config.yaml
n_layer: 17
d_model: 512
n_head: 4
n_kv_head: 2
head_dim: 128
d_mlp: 2048
vocab_size: 8192
activation: "tanh_gelu"
norm: "layernorm"
norm_place: "pre"
norm_eps: 1e-05
positions: "learned"
qk_norm: false
attn_scale: 0.0884
bias: "all"
tie_embeddings: true
parallel_block: false
init: "normal"
init_std_qkv: 0.0302
init_std_o: 0.00517
init_std_up: 0.0302
init_std_down: 0.00259
optimizer: "adam_variant"
lr: 0.000544
lr_mult_qkv: 0.4
beta1: 0.9
lr_head: 0.00383
grad_clip: 2.0
warmup_steps: 363
schedule: "wsd"
decay_fraction: 0.767
decay_shape: "linear"
final_lr_fraction: 0.0
batch_tokens: [32768, 65536, 98304]
seq_len: 768
doc_mask: true
z_loss: 0.0001
train_tokens: 651600000
steps: 11163
dataset: "wikipedia_en"
Each number is 128 + 24 x the weight over its row's rms, rounded and kept within 0 to 255. Layers, rows and columns count from 0. Numbers have three digits each. The size before them is the row's rms in percent of the matrix's.

# down: layer 9 MLP down (transposed), 2048x512, rms 0.0364, rows 1935-2047, columns 256-287
# up: layer 9 MLP up, 2048x512, rms 0.0429, rows 1936-2047, columns 256-287
down1935 103:099149110117156160140126096155152117150168148166117137136139112157162097121117111116134131125106
up1936 083:123166163157132134093089139112116139177106163129102162155100130099083108111125101126123107125139
down1936 085:146120145115138136115137125143145153073131166144142063118167171085137109155077176175081137144146
up1937 111:082161135141138129115116100108130128141112131146169116109155149146088133158148098130147141070160
down1937 115:119172111135103151116109129128134121175149120128074109108133121145092135093132130083110127164178
up1938 109:184124140062118118151138124118154148145122116145155143148110160140095131104121108158108153117139
down1938 107:106145090153142138113138134127129120187084153130050124151162122137126151133130106117142102133113
up1939 098:109099133114128071140094150143137123142101135163163098106115143154155139101160123139143172122131
down1939 094:161155145148119092123128157148107101113150136164118095161160074133124116105104082098131073190123
up1940 101:110106174130104112115148145126152111139106139168077114090107117145129111121106094126176136140124
down1940 099:123153110121142126131134137139163116141191149120140099158136155120123072178154144089138121142110
up1941 104:111137127119146138123128136097167164107108095144143134099183121121164107131125144170120141139135
down1941 101:175118154088150155118085137156109097134107111128101132116101133075151138098134138137143122120118
up1942 109:087125183132090135117098112160122171168122072175129160142137059162092141123119094100112108137156
down1942 112:144160130115099127114147112084145080123132129120101103097224145146138163118161120152170130131127
up1943 080:125164123141138139117124116115129137070155110144096135182119134139105125129176104163135096117158
down1943 084:113124117102158122136113125137137155180127137141128178065117144079132117137107146085090119138082
up1944 082:175145135130093129132141131108123138126098141115107170113139161117106154096143118088158124131074
down1944 091:099139159133147169085111141142150132108123142130115130105151133126105108137125171096149114100099
up1945 099:112101156110204130126123110131097099104141095117122126124152158108103145113114128162153126154115
down1945 096:155108106125115165132120116128124126171137112128124134136094150141134141152119133117103130130118
up1946 111:127099131100167158122146127103123149148092093107124135140148126143109144116108139123171157182132
down1946 112:184147144156137127097152130110146152153146139121154091102118084165138125105131117101121186106131
up1947 114:067137168081171178096095132159115121117095166153104113123133126143148112089108123109102151114127
down1947 105:096149163115116126124123117123094104130131111128145159152138146147113106107126116119130134119145
up1948 099:147115124117105129088125157136142116126100095150130156177178044142144084079124102126138139150100
down1948 101:112141150144118126147155092123139150103204057101146102128099099148124089091155139127198146105155
up1949 100:148082147160145146116113124099117157160091112121134125150148140124111103185142141137149126115122
down1949 102:141148139127122113113173161148110115083177138137112123108118135106155138149104105148133168138154
up1950 096:152107135119082146113103087132143151112159148148139146135124163107141154147104146142127102120161
down1950 087:078113141142132126137141135138145136118127184149132118141145149030114130122118143125126101130086
up1951 103:148123137150155114121119139160167154110111115131126139150140158141103136138115146133116141116099
down1951 094:102154118114105135141142131128099121136130120150116150090137138120115105143154183126156150090139
up1952 101:137147116082121132141147083154132117127101112145136140125095127150137135144118086145133114086133
down1952 103:147099143147124123133130158108137145136175118137132121130077109185132094149110113110096170097172
up1953 094:102147145146118122109132123113108106153128145156096110108141128119142153146142140155131097171102
down1953 089:117149126104160150138121142112094096087150118098129115115151187156111141110174121097115103152135
up1954 086:116116133087131126118171124163132152072129142126144117129111083124133108125098112151100145149088
down1954 087:140168125134152151124117136139133176141079122131085160121171149059104161152125118101146131145137
up1955 090:130146116090137125143108121164148128138133079145183147093119135147140090110127111128111104133092
down1955 088:123138122126120122077093171104099118144141111132156131140136081137176162146118130136128204116121
up1956 097:114119145101079132117116125117170119145186167168100172123146135149103132133086124154131138103130
down1956 083:106115151184123138134119128139096079106109135099130122131139079127168111105125123180146058103130
up1957 091:131118119120105181100139108121147122120149119123076153155183150136127110112121095162121133135081
down1957 090:104118131115113139103103164148091102125159096166127131101108114143142116149120128153149149160116
up1958 106:139124138149096138110076152118106152115134126135121106142111152131102103138081096125110107124143
down1958 101:098118095115131189149153076139144099113122139130115148105153094144163147175139153087135136105130
up1959 109:108108175121148114099131136126154122093115119132121136127129181166085106131127128125115124129094
down1959 104:157109137105151083120146145170102141142135164135123161088126106110072145129143150192122115123143
up1960 091:106110104136098144107116130119112165103098106138122081146139072140168139104101128119118134143087
down1960 087:107128131107157127145094121107112106123128126124135121151048153145159137118133162114118131091153
up1961 097:093135144159087133111157126086153168118113115147168134143132132124092117114087098163100144124146
down1961 094:175135085171156117177130121151106106115109163175152149154154100155155162148134095066105150121113
up1962 095:077110161116105178140155137130144153113152174125135143135084113125186093110131097167180144133099
down1962 095:067132113126131129110143126117108158103139141131148128140157094111133172118128149130095125114115
up1963 110:146114117128124163128145128141148113143110130140118122150130145137132123137148140108165138102108
down1963 104:161138105130100164139095115132107102133134118154145156118136107130112126134076100152107132135068
up1964 083:161110102114099129142084130092151147183154072139144189114133145129156114105114135115138159100135
down1964 088:103128115133153147147103142133142175121149137141108136119163091135112117160115170065117137110112
up1965 092:137151160099103132102148100158171115081110104155137149139130094165132097077103056106114132136129
down1965 090:153120156140100139134153121094141145125113155101130111107142093153090167113134180106113152098146
up1966 112:147140122148118120096116121047147086116099134146139102142160044134131101137142151153103156141195
down1966 121:127151105101145148133114145103127093100114150130115134130128159054149134135135105076120131128144
up1967 126:132095151156119119143112138136127114130097155140089143138113085141121129170133115148153115149105
down1967 143:114153110101158109103133113120141098102126146129117146122142099157173068120150105152138123104151
up1968 101:102113135143144121138127112125153099118109141151116153131117165121116146081105103127089141145139
down1968 093:134112127122101069173131142118107139122099097142088124108124152125108119119159170146137098110126
up1969 082:127089104093168145119117121128133122174156142130118126128165103109151119139116129147137108128124
down1969 086:099131135120096096116091124148129103097113166145131118157134122034145164148103102145090141135122
up1970 103:111125159110106107093082122156146211091123143152126155118130105154116083118113135118135162154115
down1970 091:124150189167130133155129129154141125150118118127173120167150108169115100134111118117127121147105
up1971 087:155114153082133115131132135121099129117116124152113131104130095120117096122071138139138171162108
down1971 080:078111154174115140137109133108134141143125149122123140186124095103175156086085103128149085085156
up1972 095:138103133100107141159120116160151141137136114157092095116113124149151105120096129097085109125151
down1972 092:098148136145136124101133138125094173097109127160100123103129112076102145120154129115116117124092
up1973 112:119109109125116151129108111121142150082162144127152109124109145140097118117113107157109142139130
down1973 111:154153133157115136109145111121155131134129131168125132159124083101126110115140129113155128135105
up1974 116:113127142137117129120096133135135130121120091121141108139151158119084159123131131121130105159157
down1974 127:125116133138114119149147169142157127181118152132110146139148131071179144159152137128162167145130
up1975 105:150085109117161130128122122142092099125087157145111134113133154112116136130136128106173143160149
down1975 119:103120126177135138141119126087115114099133141138128126115132111067124115167125108113113113080117
up1976 098:130096068112137177124148115161124125113126086164172082133142135166124142137155153115075102154101
down1976 098:164101145104108143150134126146094135134131136129098138156142136139141120121146129112118109113144
up1977 117:147122093132116157118159126155106044125163125154105136167168114164124110083105127132105128143090
down1977 116:095128118143093139165143106126094087136143116120132087131142112149090128124101124090113135117135
up1978 100:154139122127108112129119136136115123128150107155096132106175132136114154104138116095143122161120
down1978 098:122106123133178126111080135130083149140128115094088079112150140103153165134155116182120148117143
up1979 102:097081078117131123144139127092149142143128144164152144094145090121111100144087140120133110136084
down1979 084:143109096185095090142141124147113106119128094129178085124124131063177158154140125142123073109117
up1980 105:141122130151144143135161103136184117120095121125116112100117119116152113161123111128157123124123
down1980 107:114100120178104111133077135171089153134163138126154085160111134128157135100151133119132122115149
up1981 097:137116104151115162124146159165138103161085118160138088136135158129156118152161177133121140116124
down1981 099:109118124164137149141128095063140077127134116108153130132114148126152139125109102139134120139160
up1982 089:090126175105139147093149144091112148114141131115093125106110117132109116111068151104110139118150
down1982 090:100148125093149136125140164145163101116193171136105095140103137094103139131124104159145130131161
up1983 091:128128082107063081123141130103128145127140138135119160184113120143111111097094131155133120124128
down1983 093:138155097156140130159148135108094114134106215099131142131145127132087115126139137086140117127115
up1984 097:154154132102115151092154090115132129096115136132149131158133144132110130129122120139083125139102
down1984 098:109126117107143139168141112153121133112149119145132125081188111127168169155154131129120095105131
up1985 085:131125159143100130157071152164112137086122145139093169138088133144122162089103163102159144132103
down1985 088:137118122095109108093128114073132129175114140107115127161169131114104166101126115159114101083103
up1986 084:108114172109139122128102140116124143119173128174129126138139134146104132117121139130105139141094
down1986 091:078142146120089141114111111089164124124156156173107140123156100149084139120127120157133143098145
up1987 090:161119103135128112175133126164126168142109150185138121165150082127123138155124132130122131149128
down1987 090:145162150115135120131109121109120100123146101086116129156117138145105113095150168115132129115128
up1988 110:134139097104135110111111145139127157119126144124104157168137137151134117101114144129153138150118
down1988 112:150129153159117135153176124124130134154128133126114129117143124157131117158124086150103108119132
up1989 105:179109127090139127130111132177121141098145150143102131159140106134157147102137176148088163186121
down1989 103:084113093173141103145110157113154139111136105097096140137160146124154159146120158131141157131134
up1990 100:098105098157153150152112113128142100157117152145120103140151138117136147139154121118133126124160
down1990 101:116140130068148136141137101137098151102071124119154104157140123175110158146112112133135112118145
up1991 103:144099118143093144109099123117142165167089129137118136155183127145086152129155116146141123127133
down1991 105:122180121114145092130146139142157160141149128106136165182070101115163135113111131149140167157145
up1992 093:109124141102105123148081086100129163141098135140122152131185167152129124095102080137127133056098
down1992 099:139102100144142106081111074106107161089119139129099127157111130128097156104131117099132162123114
up1993 095:114147136123119181173114105059105146123158107162122176115138094139142150151088114108129137106153
down1993 094:121108114130107125083169145147124145120163124132127145164147133159145105094122114117125168124098
up1994 089:176118087121145158094134120140128113121174116140105156123135141143138119141135119113202133159138
down1994 085:089141118129122104137080166152129168129060154132119141099112121172118143118152129070120150078130
up1995 111:146118142144121117141087114110131145125124082145180109157150130149094110128107090097080138123104
down1995 113:133096130152134116139118163125137112151124130136134156133133141102142130123089125117138123154142
up1996 096:106120125091124140144115122151122172146072103115154156150121108143134109144121143134140110115127
down1996 093:092162146122146172128098123077102130124138131136124132129158152094129147133153122145129131135080
up1997 099:165139129141129182133090125143127132124121118122098107178126143157112128107177117122132140145142
down1997 111:102121138098129106058103109152129139070118143159130110118121116164179081118067131131136126075103
up1998 119:141113104140150135114142103102119125136118125155110139147116095144121087140101121153134169151136
down1998 119:132092086160121184136086140135137113113118127092160134114152101100114116126124121095150111129152
up1999 094:203091121101145188141158098084143109124101120110146148147152130124112115133086151168112126152142
down1999 097:134128121156112112143167189204100114122130166157167125146131143121114149165121119141139185154122
up2000 094:105093154148119154101120102144149116124091088132126164150085148129129107076130097146118174163123
down2000 091:168123160120119128120156145179152100158091128136125096131171109091110087111133109155160138166127
up2001 110:119130153129114159104106106111106105101111097129132120103150146148141170093107135110109094174094
down2001 098:122130171116166113119178145103135115157098150162129115079073152114125130144118137080148109138153
up2002 105:119170114126147120156101145155155193127136145158194161144125122105154091142113131109143128110183
down2002 115:144131147129119162114165110128145145081118176123157123122103113023068171128099099111128131148124
up2003 108:114140130119167117125141138132139133093095119144142153095163148144126108105134148090106150134122
down2003 116:113141135118170084105141133128148116149139096111134112156171121170125108130125082146166116148155
up2004 090:132132079131180107117165093102143123133154139112152185150128126129151116127153118170131106087111
down2004 085:130135154101110163118112172131146102146109138133113112080107104105124117139171104127118080166110
up2005 107:160120157096088157131151099147155119117123119127152170094079094153133107093148126140116146134098
down2005 103:110143101116095146120148126103135130143167152119145127139124100129104155139096161116130129161108
up2006 108:158136098142197094126106137138134165126068145138140098117157162118120125155135148144141154145125
down2006 103:127109119156117122118105136148129174108126151127148084120152094126109185145154138113118138091114
up2007 104:162124074148083112126088150127136136177191142104085109161143140156137100077103133128106150135089
down2007 093:164119137133133100131108160150134151139133168138116121151152127114117160118099137163130159129152
up2008 099:150130118073138140089206089104108109119140143150167162116119123149152116099099118132123153124088
down2008 096:098136135128163151142155105119123140146097135090134169089099097123144121149129151115156121127140
up2009 091:165157148111157152127131120133133104149153124149113197123163126163112131116153116128124127138165
down2009 090:132132134125135070136114115140114128105156114133124110162083121142155097107158132145152098170153
up2010 105:122125123121137115140115121106126174181130138110121168114158139148106144103127108109148155139119
down2010 106:151172169112154122156152090149117114150138166138121100142139112123117110124113117055143145131064
up2011 112:125130154121130166125110144098104135114141123135132159101110131145116135162117091132147115089145
down2011 124:117098150131110109116118127112157125177099153137140132132097170121102141157157124117145144159129
up2012 102:140124133123121153100124115118149151107120091142117110154097124158118082145093109109090144136091
down2012 102:149096135151121126160091193070112139097155157172098133154137171152113134147137122131133137125090
up2013 093:181129131119190154167128092137122116139090132102153135133142128121135109134115160107117140158114
down2013 090:103144139164132131134132139141105094102157106182134123133139099134148117101120100140131133128113
up2014 100:106142164126141111104114123141136144167097116157114125157157122102097139163121133116130132127137
down2014 089:134157144159095110134162167151126153163133096170108127152082139065134129142118113127139150163130
up2015 082:130137131125160171163145161162157121142106119159143172117106142143110136129109126119130094158103
down2015 087:089105098143136146110132141189094168106116144126123088167162084108130105128150172111141137144163
up2016 101:174134137136113106149131102149133132116193153113139091124157110132134097139101100135119120114102
down2016 101:141157122128161132140113145140103187099120114140182155141166135134157174101130153136153101109149
up2017 106:173105136120137126149176106136154103150161121156184103126157132129094148088144144135130133105099
down2017 103:110128143128105154113121121099147159125132150107148149125196089170128136184124130110144140153139
up2018 114:143137150105157149116166107107157167110161128134159125120129124141135085135088128128116142130113
down2018 110:119091169120124142156176096090135146139100139108146109136163110177110108150163132112167185118183
up2019 103:125152169124097139136129100131136118166129111145113117165141108131141101136106095100116109162149
down2019 104:107121095141157157136104106157142157124096144136163112102108118154171112151106114090102129130121
up2020 097:111110180163141125110155111101142114093143151100197082127100126154163139175115091117095141189150
down2020 099:101138136158114146116096136078100154162119164131110121129120161129103098148149104104147130109151
up2021 113:155144139124161119139156111153163132102118135138147146165129150141116111111141129129152145122116
down2021 112:152113126142128132159170128084110111118120129114152142098156173152150148146186196130139154169121
up2022 093:145133119107191159117127151168137088085136125129131110121118144131099118122120175195121147133105
down2022 085:163133108150116173147107111120091114133162153157145138059136162133124122141164117078143154138104
up2023 106:157106132110119125126147117115169113112142130110156100141140087110122136155135131122151147168123
down2023 125:170129102145127154153129128076124116130192134111177121115150127163110121118127123131158132153121
up2024 099:143109140119119097137120090162161167097105112123149174150119130162120136131159173131109116110094
down2024 105:077155100141141153155157133145098134146125129155117122136149129134148171145157098122137144115153
up2025 082:090096114138113128173112107112111112109129128134103153142124114131110104095120088098126134118123
down2025 092:115147117119140134091145147149129174108156144137106144151130101118107141142160128140110108090145
up2026 093:135124138118121089125163109116140088134116132116096117157130175124116122139158144157165137143122
down2026 094:153123103126114154132106138084076151184112099134130061158175141145134102075151103111153121153151
up2027 099:118141119189128094104121102078155118112097133127120166131125142163132107144103130137112144132074
down2027 088:062150107090112124131141157124165147148134126126111181122141158127107129162114113162148127107070
up2028 084:093121129141118160130133135117129127107114115113122165098131115131149123111114149124163116109096
down2028 089:086142104121130140096137123132123140101128093143112075154133096114138134168166122106115117122127
up2029 101:138138105132129127118112118116156182161124179130161172149139147101107081138089114136105122124130
down2029 091:109175115139153108131112138131103122098118106093101133125130137026173157126128104130126154116123
up2030 106:136097163113155118117096116137106100188080125162104117126126130118110149112103114137090139108123
down2030 099:110156123138145156114159075134101143099129129120124107137117124185127155122138135134118126095128
up2031 085:109136144160124150117143130196134097122133113158129111123141142142082120127093084143164160101086
down2031 091:155134096083121139120131134164138086115132127134081142141137114156099073120126115134149181131132
up2032 088:133106082119155154158058078128113129165153109113123134129119117157104171129104146122112121170119
down2032 091:121130122146126169119164170113090122107121153143126061150134115112101108115138129110121150103128
up2033 099:154133163139106146109138118092145136169117133128109130158117151138145125108156075096182127111138
down2033 095:141094141116113119144098132149167111120130209085108144146110131075125126138124176166114110136138
up2034 104:105154133132162146093089125140144166190083134158155104123125093149121117168150119142115137063113
down2034 100:143135142165092126185087128114127140166125137101114094122124109134122109138094101113064136106115
up2035 100:136112102118168141137171119136173169091151110146146166126131109142106070105130121137106137120171
down2035 101:091143096165139119125111132114159134122095122061149107145149126102121157103167124113139132138116
up2036 090:156112148138121167130089068120123126154118146155140176117122096164118103125112133138076132145112
down2036 101:143104121144101160087117139150133121115145133151135093121087143176142146132159093132120106095102
up2037 093:171140087115115131099125127119141123142147131143116172107114131143100100158107131140101142140130
down2037 085:131136104136154123104131113113133140109107142106115138113152205133121155104116144142123112126114
up2038 082:095111130120096161080134147163172122105112160159144124099118137130152134116127078125124131109096
down2038 083:124148107137098112132118122135132122104100129152106159102172086138142110134159136119127117135157
up2039 092:107140159128139142139126115170136092159116116138124131129113142125114113118123114139135147128133
down2039 088:106102113117137156118145149122139090139096111124130111104126099082144179139159121134125110095139
up2040 113:137118127086103115134137108101120124088148120170119081137137140129140108103096138137112132098119
down2040 111:092142115115131112098134126124095156166131127155101150083124067139116125104166144114135104138135
up2041 106:145118106167153132155099106108114146130108093108134143097160152132125120108171111115183124137170
down2041 118:132126116117136136137088107106096132125166125107150142127089151135131136135142111148123113130120
up2042 086:123125125110151136113118127141133119156145106139135151094120184122151094070122105122110164119113
down2042 086:156113112078099129143119104152157081057120100126148105148140132193121116088129090123098167125135
up2043 110:105113099081160196112108120123151120113165111146138141066122106134120133144093137112109129146162
down2043 107:122126114114149160105129164139154121123128109108135095099123144157121180081098156125089130109123
up2044 083:122120129112122171133136142130126101121153124114114156104115166133106094097123134120094124128099
down2044 091:109157133138149106107107131141116137120131126119153124130133073103151160143114119128149127127134
up2045 135:135058120134092138133147127128133119146117155130113130122125154112116109120096109110189146169148
down2045 095:136060144124117133145136127113114116141128116143110135129144137023128126103114129111151127178118
up2046 088:126109113170132155106103168136154125126087119149113136158154123151116098124135109095112111139157
down2046 082:112102097126088113156129134182177133135132101148153166123093173107099130120157125136120123124149
up2047 096:144134114107128116106131143128164130131102177107120100162150138122153098125090145076138184121083
down2047 098:129116073137131124140118133127096125135119130137109139130114138110115150185132137154156113127142